{"num_hidden_layers": 10, "hidden_size": 896, "num_attention_heads": 28, "num_key_value_heads": 4, "head_dim": 32, "intermediate_size": 2368, "vocab_size": 8192, "hidden_act": "swiglu", "norm": "rmsnorm", "norm_place": "pre", "norm_eps": 1e-05, "positions": "rope", "rope_theta": 10000.0, "rope_fraction": 1.0, "qk_norm": false, "attn_scale": 0.177, "bias": "none", "tie_word_embeddings": false, "parallel_block": true, "init": "normal", "init_std_qkv": 0.0159, "init_std_o": 0.0159, "init_std_up": 0.0159, "init_std_down": 0.0, "optimizer": "adamw", "learning_rate": 0.00033, "beta1": 0.95, "beta2": 0.95, "weight_decay": 0.43, "lr_head": 0.00276, "max_grad_norm": 0.5, "warmup_steps": 277, "schedule": "cos", "final_lr_fraction": 0.0, "batch_tokens": 65536, "max_seq_len": 1024, "doc_mask": false, "z_loss": 1e-05, "train_tokens": 714700000, "max_steps": 10906, "dataset": "wikipedia_en"}
Each number is 128 + 32 x the weight over its row's rms, rounded and kept within 0 to 255. Layers, rows and columns count from 0. The size above them is the row's rms in percent of the matrix's.

# layer 5 MLP down, 896x2368, rms 0.0163, rows 109-213, columns 1472-1535
size [ 94  98  98 102 102  99  98  98 101  98  96  96 100  98 100  97 101  96 104  97 102  97  90 102 103  97  93  96  98  94 101  94  97 100 110 101 103  99  99  97  97 105 107  94  97  96  98 103 102  97 103  99  97  95 100 101 103 109  99 101  98 100 102  99 101 100  99  98  95 100  95  98  99  99 102 100 105 104 100  99  97  99  97 102 100  98  98 100  96  99  97 112 103 101 102  98  95 102  98 102  86  94  94  94  96]
[[149  94 111 106 163 130 128 161 133 120 110  97 112 171  65 134 124 129 132 132 141 119  88 132 110 135 196 151 154  91 143 116 134 132 182  94 147 140 171 111  73 113  85 148 122 177 120 123 107 150 118 130 122 120 131 156 121 119 114 109  95 168 156 119]
 [ 77 162 128  90 147 146 117 158 105 108 190 134  55 120 121 107 143 120  54 111 144 140 162 111 106 195 168  63 121 125 104 124 101 113 158 155 147 208 132 129 108  90 109 147 103 124 100 112 180 134 143 157 130 121 151 126 182 109 115  94 102 149 123 167]
 [107 169 137 146 158  65  96 141 140 157 134 126 133 123 137  93 121 144 163 145 143 122 131 127 115 131 142  87 152 171 114 109 116  70 152 106 131 107  87 131 119  49 141 173  68 131  43 111  87 114 167  91 128 166 137  82 118 169 121  98 107 144 102 143]
 [159 138 147  64 151 107 152 121 168 144 122 191 122 206 174 113 183  46 115 172 128 168 123 151 113 105 147 138 114 120  98  75 149  92 197 107 153 140 100 103 192  87 150 147 111  63  77  86 101 129 171 198  87  94 136 129 159 113 125 129 146 128 126 142]
 [137 127  92 155 137 134  94  84 107 154  99 125 104 121  79 139 174  74 154 143 145 106 140  65 119 186 125 122 205 105 113 140 122 249 147 168 133  71 147 144 134 137 129  96 108  87 166  90 112 119  58 120 173  91 150 148 191 121 146 138 152 149 118 108]
 [151 138 137 122 119 184 131  98  87  96  98 166  93  99  93 151 149 152 108  88 192 115 114 173 128 125 162 138  94  90 165  77 133 105 152 116 108 120 151 143 140 113 179 155 118 152 149 138 137 153 114 152 203 109 130 144  94 141 126 161  80  93 137 121]
 [163 103 120 135 138 135 191 141 164 145  87 129  85  81 140 136 133 200 145  94 151  69 151 148 141  95 110 160 161  87  97 109 109 117 144 156 127 140 154  64 125 122 116  90 185 111 144 138 148 132 177 164 181  95 146 175 129 108  97 102 160 127 136 190]
 [ 97 115 109 102 177 147  76  78  83 185  96  98  70 125 175 100 169 127 107 196 121 155 106 116 123 112 131  97  83 208 120  79  71 113 157 140 213 161 118 112 157 100 152  91 115 125  98 152 155 121 175 137  75 115  89 140 119 135 106 106 116 114 174 125]
 [ 78 118  88 181 141  96 102 164 199 112 128 105 205 121 133 152 142  84 114 141 150  95 170  78 132 139  63 151 163 146 154 120 132 105 105 158 118 120 119 136 140  96 126 111 125 147 203 107 115 158 132 219 137  22 175 149 102 143  98 139 199 103 144 129]
 [118 118 140 122 132 203 125  97 137 127 107 128 216 132 114  98 121 137 132 148  92 145  85 109 113 109  94  97  95 115 123 109 164 228  91 140 106 143 124 160 188  99 136 180 177 159 120 135 193 138 125  69 148 114 120 130 114 111 116 129 114 130  84 115]
 [126  77 144 106 184 119 136 122 162 119 103 150 157 183 168 155 133 112  89 178 153  67 121 145 104  68  94  64  96 128 105 120 195 143 136 151 167  97 167 134  93  47  67 185 121 152 182 150  75  59 205 126 193  75 101 116 108  95 143 161 112 187 132 148]
 [145 142 125 151 128  96 125 164  80 153 108 105 125  84 115 142 140 155  75 147 143  85 160 135 131 106  99  88 122 107 145 130 160 166 143 123 104 173 165 127 116 163 129 115 146 159 163 128 151 109  93 122  79 113 125  92 149  87 111 153 105 148 137 165]
 [141 131 147 101 214 154 106 152 129 107 120 178 192 152 135 106 106 159 148 186 102 123  57 132 130  84 127 158 123 110 138 151 120 104 117 121 124 144 125 128 103 164 143  86 135 125 110 140 120 157 133 124 170 153  78  99 167  95 174  86 206 109 136 121]
 [167 157 107 159 125 171 103 154 203 148  71 145 120 185 182 125  95 133 129 111 114  84  73 104 143 146 136  76 156 146 121 143 165  95 181 125 147 167 131 157 121 101  64 104 198 147 152  81 124  99 111 125  62 135 151  89 146  86 126 161 191 156  54 171]
 [110 110 150 142  68 120 156 100 108  95 116 171 139 183 121 126 105 160 116 112 159 124 178  80 114 148  86 128  93 105 113 157 157 103 146 113  90 120 216 118 145 118 130 145 163 135 119 178 150  78 151 168 177 158 146  99 130 176 121  75  67  67 128 107]
 [113 147  97 137 165  28 164 113 143 154 152 104  97 128 147  80 201 138 173 127 133 132 173 157 139  96 132  89 130  89  92  83 128 156 120  96 180 187  99 116 148 129 120 164 178 125 149 133 145 171 115 136 170 158 167 137 158 119 111 106 133 164 113 133]
 [130  99 156 131 175 196 102  41 151 135  93 134 165 150 117 136 156  58 172 176 186 150  89 125 129 141 116  71 125  69 127  79  68 146 182 152  97 105 127 125 112 125  60 100  75 120 153 130 150 157 108 157 139  65 108 131 131 145 124 115 156 168 175 134]
 [147  52 116 197 117 163 142 122 113 121  70 150 110 133  92 154  97 114 156 162 110 116 104 111  83 112 173 179 104 109 118 118 158 121 154  49 121 158  33 143 123 138 106  94 142  94 128 128 215 100 141 108 105 115 134 189 126 142 165 120 134 158 163 114]
 [163 165 177 140 144 121 146 175 146 132 154 142 184 132 146 136 130 126 153 141 103 180 148 127 108 127 108 140 102 149 146  91 123 131 100 172 132 129 149 120 117 102 145 111  76 149 144 149 108  40  84 152 118 145  75 131 194 121 190 154 128 133  93 133]
 [140 149 140 118  31 135 119 106 104 172 135 144 106 106 110 117 119 169  79 145 136 167 130 204 134 111 153 105 146 171 134  76 179 148 158 124 179 108 184  79 134 122 140 107 142 179  92 122 143 137 173 171 141 123 106 131  55 107 109  74 177 167 156 132]
 [106 141 184 138 167 197 139 155 136  87 169 135 156 116  98 129  93  89 137 128 142 140 113 126  97 112 117 110  91 148 122 115 171 122 125 169 130 134 150 153 125 139 130 157 138 126 142 160 138  86 161 187  71  94 118 111 143 132 122 140 120 160 139 189]
 [143 106 132 111 108 137  91 112 105  75 193 111 125 147 144 168  88 138 138  43 137 114 161 176 173 145  93 156 148 141 164 139 162  84 240  89  98 130 100 141 201 179 168 135 113 204 120  65 131 130 131 102  93 141 101 148  95 146 158 118 142 103 137 112]
 [131 164 148 147 137  85 184 114 167  90  94  97  87 103 165 109 120 118 144 101 108 106 112  58 116 145 125 114 115  87 202 160 117 128 181 110 114 170 181 141  78  84 101 157 135  65 129 112 152 169 147 137 125 158 149 107 134 118 133  83 168 161  86 189]
 [136 164 104 192 143 162 135 111 117  88 116 140 114 141 163 128 139 172 132 107 104 163 126 151 109 141 176 166 130 106 172 119 128 152  56 121 151 157 129 186 156 148 132 108  75 165 128 131 141 104 166 110 113 146  74 134 143 103 174  83  77 166  83 230]
 [100 136 124 105 110 117 116 101 133 198 171 106 148 234 162 196 146 174 154 188 110 112 131 130 118 155  97  81 116 133 161 126 112  87 109  96 150  87  76 131 102  89 147 169 128 129 123  80 155 176 121 135 137 108  83 142 121 139 119  82 170 131 131 152]
 [143  86 137  95 108 154 136 127 119  28 103 160 100 115 163 142 142  84 144 101 132  82 153 140 135 141 182 162 122 119 132 176 138 151 147 140 119  74 169 181 111  59 172 125 168 128 133 164 127 113 169  93  98 123  94 108 169 143 162 116 119 156 144 120]
 [130 116  58 110  72 113 147  69 133 174  89 172 107 117 168 181 148 160 106 116 140 139 107 102 160  81 160 214 114 138 148 188 120  83 163 185 104 102 128 111 151  59 101 155 105 165  77 183 132 116 124 146 112 121  88 159 111  77 122 114 172 166 159  70]
 [179 142 128 157 103 160 134 104 133  73 144 116 121 138 162 158 119  87 195 119 122 135 164 185  66 150 100 121 142 167  92 131  83 185 149 232 135  85  90  82 138 101 100 121  60 124 138 161 133 110 123 151  75  96 112  78 138 121 127 150 127 149 174 116]
 [ 86 129 125 112 174  93 129 190 173 144 112 119 135 152 165  78 185 122  86 168 140 171  77 103 101 110 139 128 124 181 120 103 102 152 208  99 156 129 112 110 133 102 160 180 110 124 108  90 139 140  91 122 132 129 127  93 108 148  88 158 103 136 156 101]
 [191 112 192 117 146 113 191 119 132 168 100 142 212 134 188 165  96  94  77  92  38 115 119 113 139  93 139 120 117 118 144 106 127 163 144  87 186  78 135 143  81 100 123 127  66  92  97  76  61 140 151  80 184 138 155 174 122 137  96 146 146 162 187  98]
 [111 131 111 152  90 126 147  87 169 118 133 141 199 109 105 130 166 131  84  97 148 141 152 146 156 133 147 108 183  68  68 105 176 117 108  77 118 104 167 126 161 114 167 110 127 116 152 155 104 116 173 141 126 214  89 103 112 128  98 117 155 134 145  98]
 [170 113 149 161 131 122 137 101 136 117  97 145 114 147 116 155 105 192 139  79 131 132 151 168 144 111 157  61 108 121 136 189 103 162 130  69 165  85 122 194  80 105  91 152  60 213 148 165  98 111 115  91 125 113 103 120  94 130 133 167  94  94  69 108]
 [131 154 170 172 130 110 162  95 151 117  88 116 115 109 110  85 152  91  96 130 127 143 124 165 108 168 147 166  64 163 189  92 170 124 115  93 166 113 159 166  92 103 132  88 141 131  85 139 122 145 145 111 138 156 137 126 129 115 112 115 136 128  88  85]
 [119 123 133 170 123  87 144  53 192 128  92  89  82 104  96 150 131 136  65 125 153  62 133 174 121 135 154 165 188 132 179 128 129 202  99  73 173 162 112 111 148 135 168 121 108 101 149 128 105 150 131  90  88 170 177 191  62 141 105  94 105 153 126 107]
 [197 104 141 156  98 160 134  76  88 149 154 165 100  43  77 136 144  83 111 105 124  98 107 159  88 193 153 162 175 185 120 131 159 128 123 105 164 131 105 107  79 126 179  65 123 148 109 125  94 140 127 152  99 116 202 129 187 124 112 112  89 117 160  65]
 [109 104 104 152 137 173 134 125 153 127 105  90 128 145 141  74  54  92 119 152  93 153 115 218 142 137 118 105 138 142 139 132 117 140 147 116 101 124 128  82 136 159 162 113 144 234 109 133 140 185 164 141  71  79 173 178 147 144 130 125 144  90  97 133]
 [ 82  79 133 160 120 174 150  89 119  85 164 156 136 145 137 233 146 166 129 131  66 148 172  81 105 163 161 125 128 198 114 169 100 107 168 120 152  90 138  98 122 153 110 123 115 104 152 150 130 150 158 101 122 136  77 130 108 189 203 106  94 144 150 115]
 [187 124 181 111  41 138 192 126  95 117 109 108 101  82 158 159 107 130 113 140 145 106 104 106 110 106  89 123 141 151 102 182 147  93 121 157 154 147 156 186 149  77 164 136 143  85 152 102 136 130  89 157 109 112  94 144 128 160 131  96 134 177 108 133]
 [125 149 120  88 156 105 116 105 124 133 141 136  87 152 175 179 140 133 100 154  92 170 115  96 123 154 128 135 150 188 146 126 160  80 128  69 122 148 164 143 100 107  94 139 118 152 161 209 167 187 162 138 144 142  83 110  98 138 118 146 125 115  94 125]
 [103 150 179  86 166 134 133 123 124 158 112 172 125  90 133 124 122 135  92 107  59 169  93 150  96 124 161 176 128  97 100 100 138 108 132 121 110 133 120  89 145 172  78 106 187 170 126  83 128 120 112 153  92 171 129 178 142 107  86 103 158 133 106 135]
 [139 107 137 130 179 124 128  68 133 180 133 137 186 145 116  74 100 110  62 108 125 105  92 121 132 145 144 113 166 105 106 123 100 167 121 161 124 134  95 149 116  83 131 189  93 177 128 173 109 132 153 171 144 157 135  38  95 151 183 120 125 122 127 131]
 [131  79  99 124 141 108 111 134 125 112 162  83 108  72  65 122 153 105 114 116 128 159 184 131 187 120 144 107 154 146 157  97 109 127 196 124 125 140 142 136 132 101 192 151 125  89 199 117  72 122 123 124 105  67  85 184 135 116 146 136 118  78 128 146]
 [158 158 114  88 110 177  92 143 173 235 118 170 186 130 163 119 136 177 135 110 160 134  64 201  95  91 130  89  91 160 127 175  95  93 131 146 112 117 147 125 167 160 114 130  96  81  97 142 168 125 124 119  93 106  91  64 143 125 143 174 128 183 104 175]
 [157 129 100 107  99 109  86 112 153 107 157  66 165 161  88 127 121 151 165 185 120  83  51 129  86 156  89 178 140 144 147  89 118 147 129 165 138 116 179 164 108 106  87 150 119  82 104 109 109 120 146  67  87  72  98 171 156 151 124 101  79 189 124  82]
 [118 167 168 166 138 126 113 102 163 137 148 132  81 136 162 162 138 121 136  74 118 177 126 159  85 167 142 145 141 102 113 137 134 137 144 133 178 126 101 143 151 160  55 100 136 116 129 120 112  97 101 121 159 139 164 157  95 130 119 159 207 125 141 103]
 [135 167 144 189 205  73 105 118  85 140 125 147 128 137 145 101 107 103 139 134 122 123 123 187 143 150  98 131  48 129 123 132 152 146 140 105 164  14 121 158 128  65 136  99  93 144 154 108  81 120 156  94 136 164 118 130  93 149  86 168 124 107  97  73]
 [141  71 121 195 111 200 127 172 216 155  79 109 173 110 166  91 103  56 102 170 131 160 102 126 115 126 164 136  94 103 166  66  80  91 100 120 105  57 101 121 117 124  76 145 112 112 192 145 194 190 108 154 104  89 164 165 109 165 133 182 126 170 180 140]
 [152 154 164 135 178 102 152 149  25  97 117 117 124 143 179 124 189 185  82 171 148  90 198 158 127 197 233 126 173 103 168  87 149  81 159 132 144 102 117 157 100 150 166 120 174 135 149 120 116  90 113 207  76 147 177 127 109 164 112 122 142 126 130 156]
 [107 118  87 105 141 167 130 160 118 153 105 148 192 129  89 121 125 130 157 123 148 195 104 139 145  58 111 170 126 162 134  22  91 135  77 106 199 134 157 103 179 131  73 134 105 169 115 149 145 167 148 129 174  99 142  93  51 109  85 149 167 131 140  90]
 [123  96 161 135 153 118 154  81  79 174  87 179 157 139 170 126 231 111  87 164 180 112 145 142 147 110 109 147 109  95 121  96  54 156 118 150 131 142 149 105 128 145 157 108 116  95  97  97  70 116 184 153 107 146  95  59 154 175 142 150  96 121 146 190]
 [ 99  58 134 122 122  89 135 144 144 139  82 130  95 122  79 141 140 111 118 111 205 155 126 162  63 145 143 117 187 118 129 180 124 132 130 162  83 113 156 123 133  78 110 164  77 105 161 114  86  93 154 175 119 102  97 103 131 117 159 166 105 156 106 184]
 [113 189  80 203 124 142  78  84 120 149 120 126 139 155 178 181  97 110 111 174 124 147 135 149 124 160 142  92 117  50 125  90 128 142  53 145 177 100 137 116 135  97 103 118 126 187  88 122  91 117 149 158 157 123 115 141 136  86 114  88 144 172 147 105]
 [104 137  66 190 150 122 110 142 111  90 157 144  72 115 121 148 132 120  98  67 104 110 101 157 158 177 132 147 164  57 107 148  75  71  87  81 150  61 113 122 105  75 124 161 136 145 161 161 111 154 118 117 155 153 153 110 108  99  93 147  83 205 185 168]
 [146  99 179 145  96  87  96 136 102  97 147 109 116  99 140 127 156  92 191 113  96 115 137 118 132  92 170 154 139 135 131 130 138  99 142 135  94 171 132 161 172 158 115 139 185 100  32 134  62 143 110 157 135  80 151  85  97 130 202 156 109 157 165 102]
 [109 169 141  84  91 113 123 118 153  58 115 129 109  91 153  93 106 181 231  94 113 130 127 154 153 120  97  91 201 129 107  76  84 113 134 127 124  66 136 151 144 142 147 129 141 133 139 129 108 124 108 112 176 164  83 146 115 125 140  67 132 136  99 168]
 [ 75 127 133 108 135 134 100 103 141  97  77 191  76 133  87  91 120 132 101 143 100 133 110 136 159  59 187 106 113 136 200 166  86 130 203  56 137 154 130 109 103 132 148 173 106 169 132 144 117 136 118 153 155 135 127 136 130  62 130 136 146 129  86 173]
 [143 132 116 147 124 153 165 139 141 147 101 136  83 176  71  86 110 135 137 149 182  98 111 146  98  88 119 103 148 123 110 138  91 174 112 124  93 125 156  99 135  98 119 122  96 134 127  86 175 104 137 171 129  92 154 180  67 173 170 146 128 155 113 169]
 [199  98 145 127 134 106 116 166 136  66 140 129 167 119  78  83 121 157 129 178  94 106 121 129 124 126 117 146 177 156 130 139 154 181 101 202 105 164  84 124  83  65 153  97  46 101 161  94  91 158 135  95  98  82 125 128 163  45 170 125 137 147  46 117]
 [139  66 115 143 119 121 183 120 191 124 109  78  86 195 137 157 134  90 120 151 132 128 148 136 148 101 103 137 117 151 201 130  94 121 134  94 110 167 184 120 166  57 144 153 106 105  92 107 148 183  79 116  90 154 130 133 107 141 130 111  99 129 147 177]
 [103  82  95 128 135  94 131 123 135 134 104 181  81 152 144 135 152  83  87 121 128 138 119 128 167 125 150 164 146 141 158 200 102 132 181 152 167 180 151 114  68 125 131 153 134 104 132 159  93 129 159 153 147  47 152  75 138  83 143  91 148  94 145 110]
 [181 160 135 100 129 173 148 125  95 145 130  95 173 104 123 140 131 115 150 121 103 111 145 119 141 134 176 146 120  41 122  73 126  77  83 202 170 114 167 138 117 123 111  86 150 105 172 139 115  82 129 134 116 182  97 138  73 115 127 142  95  94 111 147]
 [ 98 126 180 162 114 145 165  88 133 143 145 129 176  98 148 112 100 197 141 149  98 151 165  71 129 146 160 129 139 127  97 112 145  68 141 164 174  94  99  83 176 172 114 124 117 119 108 144 186  67 151 123 139 126 153 150  91 135 163 142 102 171  90  45]
 [147 113 116 155  73 168 126 114 132 144 129 124 131  96 158 118 131 120 142 137 118  88 148 117 116  98 154 197 164 202 189 103 219  86 119 139  86 147  72  98 151 104 108 122 100 169 106 110 137 118  87 105  26  99 177 181 118 120 127  57 179  85  68 131]
 [ 92  85 153 206  94 143 147 131 125 134  96 136 139 110 142 131 145 136 124 149 143 118 105 174 103 125 123 114 104 154  70  96 124 138  93 115 142 113 171 110 162 124 133 132 135 213 139 108 110 167 105 177 145  92  94  98 147  89 118 208 147 165  96 145]
 [ 45 137  95 143 116 101 129 109 139  89 120 152 181  98 130 164  77 160  73  94 107 155 108 103 134 134 107 148 135 150 101 137 104 126 132 116 136 109 155 135 114 149 177 117 107 163  58 182 136  77 141 121 198 110 137 132 130 116 101 120 115 104 151  85]
 [126 166 108 156  86 138 114  87  95 137 158 112 153 165 137  70 140 156  73 143 136  46 116 127 167 122 129 161 161 153 111 126 110  35 145 121  93  89 149 172 108 143 166 131  76 106 190 108 139  94 155 162  91 125 140 101 156 136  91  96 177  64  97 130]
 [100 109 126 182  99 107  89 103 170 126  82 129 138 160 146 113 157  88 162  93  90 114 142 181 167 146 108  97  99 111 152 137 191 128 157 111 163 212 146 122 116 140 205 121 108 135 183  91 122 154 123 100 126 135 143  95 145 159 118 151 144  86 172  72]
 [167 124 148 150  98  96 125 126 139 125 141 111 139  78 138 117 142 146 133 156 131  80 156 153 139  89  95 148 187 170  50 157 126 168  92 133 157 105 184 115 166  93  95 143  98 160 129  88 101 135  71 147 138 140 100  90 164 107 127 134 118 156 120 148]
 [171 100 126 150 134 152 103 165 124 134 144 103 128 164 205 133 149 122  97 122 138 119 148 159  82  76 108 154 171 155 119 141 137 161 126  50 170 113 188 146 180 145  77  97 146 138 166 152  64 116 160 132 177 174 113 103 139 103  97 109 151 190 184 120]
 [125 108 115 168 127  65 104 166  92 160 108 140  96 127 130 136 117 172 138 103  63 122  47 136 156 121 136 167 125 140 141 149 123 155 124 132 138  99 177  94  85 124 141 128 121 112 130 126 152 127  95 161 114 211 146 125 101  98 101 109 147 131  61 131]
 [169 146 106 125 158 140  97 154 117 116 114 147 112 168 119 104 125 147 173 145 178  92  98 127 131 171 115 143 162 169  94 145 119 118 129  97 179 167 141  90 120  52 109 113  78 149 136  51  85 132 133 103 112 134 162 154 128 120  96 111  97 150 106 148]
 [ 75 135 156  80 150 128 105 110 131 140 145 136 106 143 169 126  87 133 174 154 120 136  68 114  98 105 159 117  90 112 131 109 200 126 152 212 111 131 173 165 165 146 116 153 142 173 126 132 137  64 145  77 153 145 163 140 101 119 158  92 116 130 161 120]
 [101  68 105 123 103 103 172 176 118  92  90 118  84 102 162 151 111 143 128 126 154 150  93  76 141 135  95 117 109 137 162 102 103 191 126 121 147  98 154 177 137 134 169 125 126  95 128 111 192 129 137 114 128 126 134 150 139 198  88  55 144 128 116 129]
 [119 107 123 172 159 208 148 183 107 138 162 124 102  95  91 117 111 148  59 137 131 153 122 137 142 121  86 149 159 206 104 110 118 114 154 115 180 185 123 136 120 130 180 142  71  96 134 109 125 101 126 104 141 149 120 138 159 164 176 111 143 164 116 151]
 [200 100 136 152 135  93 110  82 122 128  90 154 116 167  85  96 122 183 108 151 130 115 153 162 131 115 131 139 109 182  86  87 159  93 106 135 106 164 132 126 131 145 120 138  97  74  95 145  71 113 177 100 123  63 142 108  89 147 160 139 113  92 116 151]
 [113 204 169 123 130 100 156 144 160 179 134  87 151 132 111 119 121  76  92 108  93  79  91  77 111 126 156  96 163  94 119 146  87 138 192 124 121 124 116  79 150  90 181 158 140 124 143 127 124  56 112 176 109  92 119 144 146 139  87  78 128 132 139 118]
 [160  86 122 116 115 129  93 128 101 134 121  92 125  79 119 135 154 178 124 144  69 150 118 100 194  95 172 158  58 127 129  76 110 127 124 175 172  92  65 151 137  84 125 145 134 177 158 154 123  79 173  79 174 141 132 126 133 110 135 150 129 126 187  80]
 [108  20 112 120 103 133 127  95 117 111 133 106 106 114 169 154 152 107 180 145  72 196 154  76 177 165  67 164 168  99 160 171 133 129 125 106 117  62 144 139 115 152 143 139 150 142 143 109  77 198  90 125 138 109 157 127 106 164 176 176 167 131 142 137]
 [131 180 123 147 135 139 146 132 119 135 102 124  93 145 166 147 114 173 104 133  35 135  77 118 147 131 109 115 146 157 116 134 139 181  89 185  81 104  98 188 135 118 131 147 128 152 115  58 143 115 144 127 104 163 135 126 110 198 171 147 138 146 107 108]
 [113 148 117 137 158 143  77  96  93 191 103 126 130  80 176 116 114 119 136 121 151  79 126 161 160 111 143 147 195  84 101 100 150 144 109 200 139 165 163 119 119 147  92 129 140 146 116  83 123 118 113  99 119 152 113  69 121 116 118 130 146 148 152 137]
 [117 168 177 125 107 146 100 134 121 135 111 136  74 127  72 105 146 137 152 120 125 151 143 188  70 152 127 126 153 203 112 105  82 109 124 174  96 112  21 123 123 155  88  76 144 107  94  66 172 147 153 153  97  89 133 161 140  96 149 100 138 117 143  98]
 [129 124 166 123  71 138 108 108 142 103 108 138 131 129 115 168 125 161 157 168 101  96 118 159 121  80 138 103 154 172 182 115 146 122 158 111 152 148  99 171 127 149 151  92 140 159 131 142 117  99 182 150 141 150  94 158 139 147 150 120 136 135 122  77]
 [168 142  81 144  90 133 151 168 100 181 111 104 162 131 124 184  98 101 130 139 146 168 175  98 121 156 129  82 135 115 121  92 121 122 155 139 131 124 112  98 143 103  93 130 153 103  77 171 124 170 185 141 194 129 126 156 130 198 108  90 144 215 102 135]
 [129  86 143 109 108 136  97 110 152  96 137  95  99 151 108  98 121 116 174 159 183 119 157 125 134  99 164  73 157 126 204 113  99 139 123 174 132 122 103 101 141 119 109 130 133  85 126 102 148 196 119 151 138 139 130 141 109 185  99 111 160 103 131 159]
 [172  81 116  60  84 134 154 168  80 144  98 135  83 136 120 106  76 118 168 105 129  85 188  67 167 163  74 108 116 142  97 141 100 165 171 159 152  96 163 183 144 170 101 189 135  88 148 124 177 165 121 136 120 155 159 105 134 123 115 155 104 125 179 136]
 [137 120 154 117  79 186 121  97  62 119  97 139  91  93 151 146  98 113 143 128 110 132 134  95 101 107 160 145 134 153 106 122 135 141 183 111 124 172 113 100 116 181 154 162 173  94 181 153 141 130 154 116  85 112 169 164  98 144 156 115 109 102 140 134]
 [137 114  81 105 129 120 134 154 134 135 120 109 108 154 116 133 123  97 142 197 158 125 114  96  99 137 130 133 145 119 134 130 140 191  90 126 209 115 127 121 129 129 107  93 138 108 153 192 113 117 142 148  79 167  74 108 157  89 164 156 158 114 112 157]
 [ 73 141 122 127  65 143 127  89  77  86 181 129 118 164 153 136 113 137  85 147  50  69 110  52 124 112 146 159  95 185  79 161 102  90 139  81 146 134 191 168 107 142 148 118  85 155 131 119 113 150 123 158 115 137 159 123 132  89 108 106  99 135 114 163]
 [ 88 179 118 142  86 123 164 135 133  98  97 133 144 111 117 163 164 186 146 162 119 125 123 185 119 134 122 189 178 114 163  49 140 108 146 141 151 142 113 122 145 105 174 131 138 130 159 109 107 165 141 238 166  99 142 100 169 120 147 181  98 176 132 117]
 [132 208 160  83  48 153 100 108 190 133 141  74 176 182 133 114 149 148  96 141 125 177 116 185  99 100 131 145 111 159 132 151 116  97 122 160  71 123  97 149 100  78 117  86 144 135 132  88  85 138 117  83 211  80 171 114 124 129 164 164  61 137 112 180]
 [130 120  35 133 132 115 103 112  84 144 135 130 179 188  74  82 142 181 164 103  93 110  83 167  82 138 180 117  94 121 123 121 139 189  93  94 115 181  95 122 124 120  61  90 118 159 107  94 110 156  85 231 161 156 142 174 106 141 102  79 121 144 136  79]
 [ 94 121 120  94 162 139 138 143 121  94 153 128 117  66  83  87 149 137  98 161 147 139 118 104 117 155 149 180 117  80 219 189 114  98 102 118 117 162 166 113 117 155 123 164 144 105 104  88  92  79 116 102  55 123 118 185  72 139 134  73 127 137 184 129]
 [120 117 104 131 175 122 115 150  92 121 176 133 139  95 152 143 135 150 118  47  86 112 108  91  98 119 101  94 142 125 102 101 161 176 137 145  45  77 129 162 146 129 141  96 146 155 127 187 152  93 141 105 127  94 107 104 113 134 158 186 126 112 129  82]
 [123  99 194 154 178 135  75  96  91 205 119 161  62 139 122 100 108  88 123 152 106 160 124 117  84 152 130  73 142 178  88 127 158 131 142 116 100 161  92 165 130 177 148 134 216 107 106 126 129 115 121 117  80 145 143 142 176 156 146 148 126 145 139 104]
 [144 146 137  88 143 134  78 145 186 115  94 144 118 180 114 115 129 190 134 144  65  91 131 149 170 169 119  96 145 135 105 121 131 104 127  83  75 143 148 148  88 193 116 191  99 121  92 106 146 138  76 124 172 138 116 141 180 130 120 184 126 115 144 137]
 [166 149 114 140 118 147 124 172 154 203 174 155 160 155 155 114 107  69 156 129  94 105 104 114 129 177 111 142 123  89 113 110 109 170  93 162 124 105  75 135  71 191 143 127  81 154 110 149 188 227 160 109 131 158 119  92 143 155 127 141 129 115  94  99]
 [123  97 123 131  91 158 130 108 123 124 106 112 225  80 140 157 100 109 141 164 185 104  89 166 177  88 111 183  99 103 106 149 110 109 110 128 159 157 105 129 131 138 174  90  93 112 106 202 128  82 187 103  90  80 102 178 112 112 152 120 119 161 183 131]
 [132 154 133 124 106 126  79 146 144 128 165 132 152  80 163 110 143 187 120 101 106 147 116 131 124 148 106  84 132 114 116 148 150 153 204 151 106 108 194 129 172  89 127 151 162 112 149 180 172  98 146 111 149 145 153 117 150 129 164 192 143 138  75 163]
 [128 133 132  40 172 148  94 128 155 138 163 106  86 114 117 113  84 121 133  89  81 151 107 112  72 136 128 129 152 125 160 130 138 174 117  97 165  79  69 125 102 133  83 103 117 125 149 121 142 123 143  98  74 149 117 138  63 188 133 141 136 117 143 138]
 [163 133 114 103 161 152  99 153 123 147 155 164 133 150 142 165 126 110 114 143 147 122 133 113 155 148  79  72 101  78 137 169 146 113 171 178 152 115 131 110 148 124 139  61 195 131 154 101 147 137  74 128 138 117 119 100  95 187  93 144 122 173  94 114]
 [ 92  87 140 144  99 120  88 160 152 204 110 125 131 193 138 177 182 147 109  98 119 134 142 117 133 112 116 147  99  59 149  68 131  39 130 153 138 136 163 148 101  96 153 158 124 113 131  99 102 163  89 187 129 110 118 121 162 178 119 123 185 138 146 119]
 [115 120 198  69  49 112 115 113 106 126 128 165  49  83 119 143 102 127  60 124 152  98  98 144 119  98 170 174  93 120 178  89 160  83 159  88 106 161  70 178 182  97 113 131 156 129 153  80 148 148  78 129 177 142 137 109  78 120 110  98 102 135 126 148]
 [147 180  86  74 119 122 107 126 119 136 109 153 109 173 145 126 114 181 163 107 163 108 134 129 123  99 145 102 145 102 122 123 164 186  83 148  98 106 179  92 147  89 187 163 167  97 148 137 138 133 104 195 155 173 136  88 160 200 107 136  92 178 111 109]
 [151 118 121  83 118 169 135 132 150 186  65 116 117 160 189 121 137 143 161 140 137 137 132 147  81 123 140 136  72 173 127 127  93 115 159 128 136 133 149  89 112 125 165 112 111 118 122  99 158  94 128 158 163  92 120 117 183 123 116 111 102  66 143 133]
 [107 175 174  32 166 159  90 105  81 126 124 137 122 178  80 119 155 183  57 122 145 108 167  86 121  95 136  97  63 100 106 109  78  60 126 147 150 121 160 167  75 131 163 152  51  60 156 110  83 146 114  72 165 141 103 115 104  90 158 119  51 178  70  49]]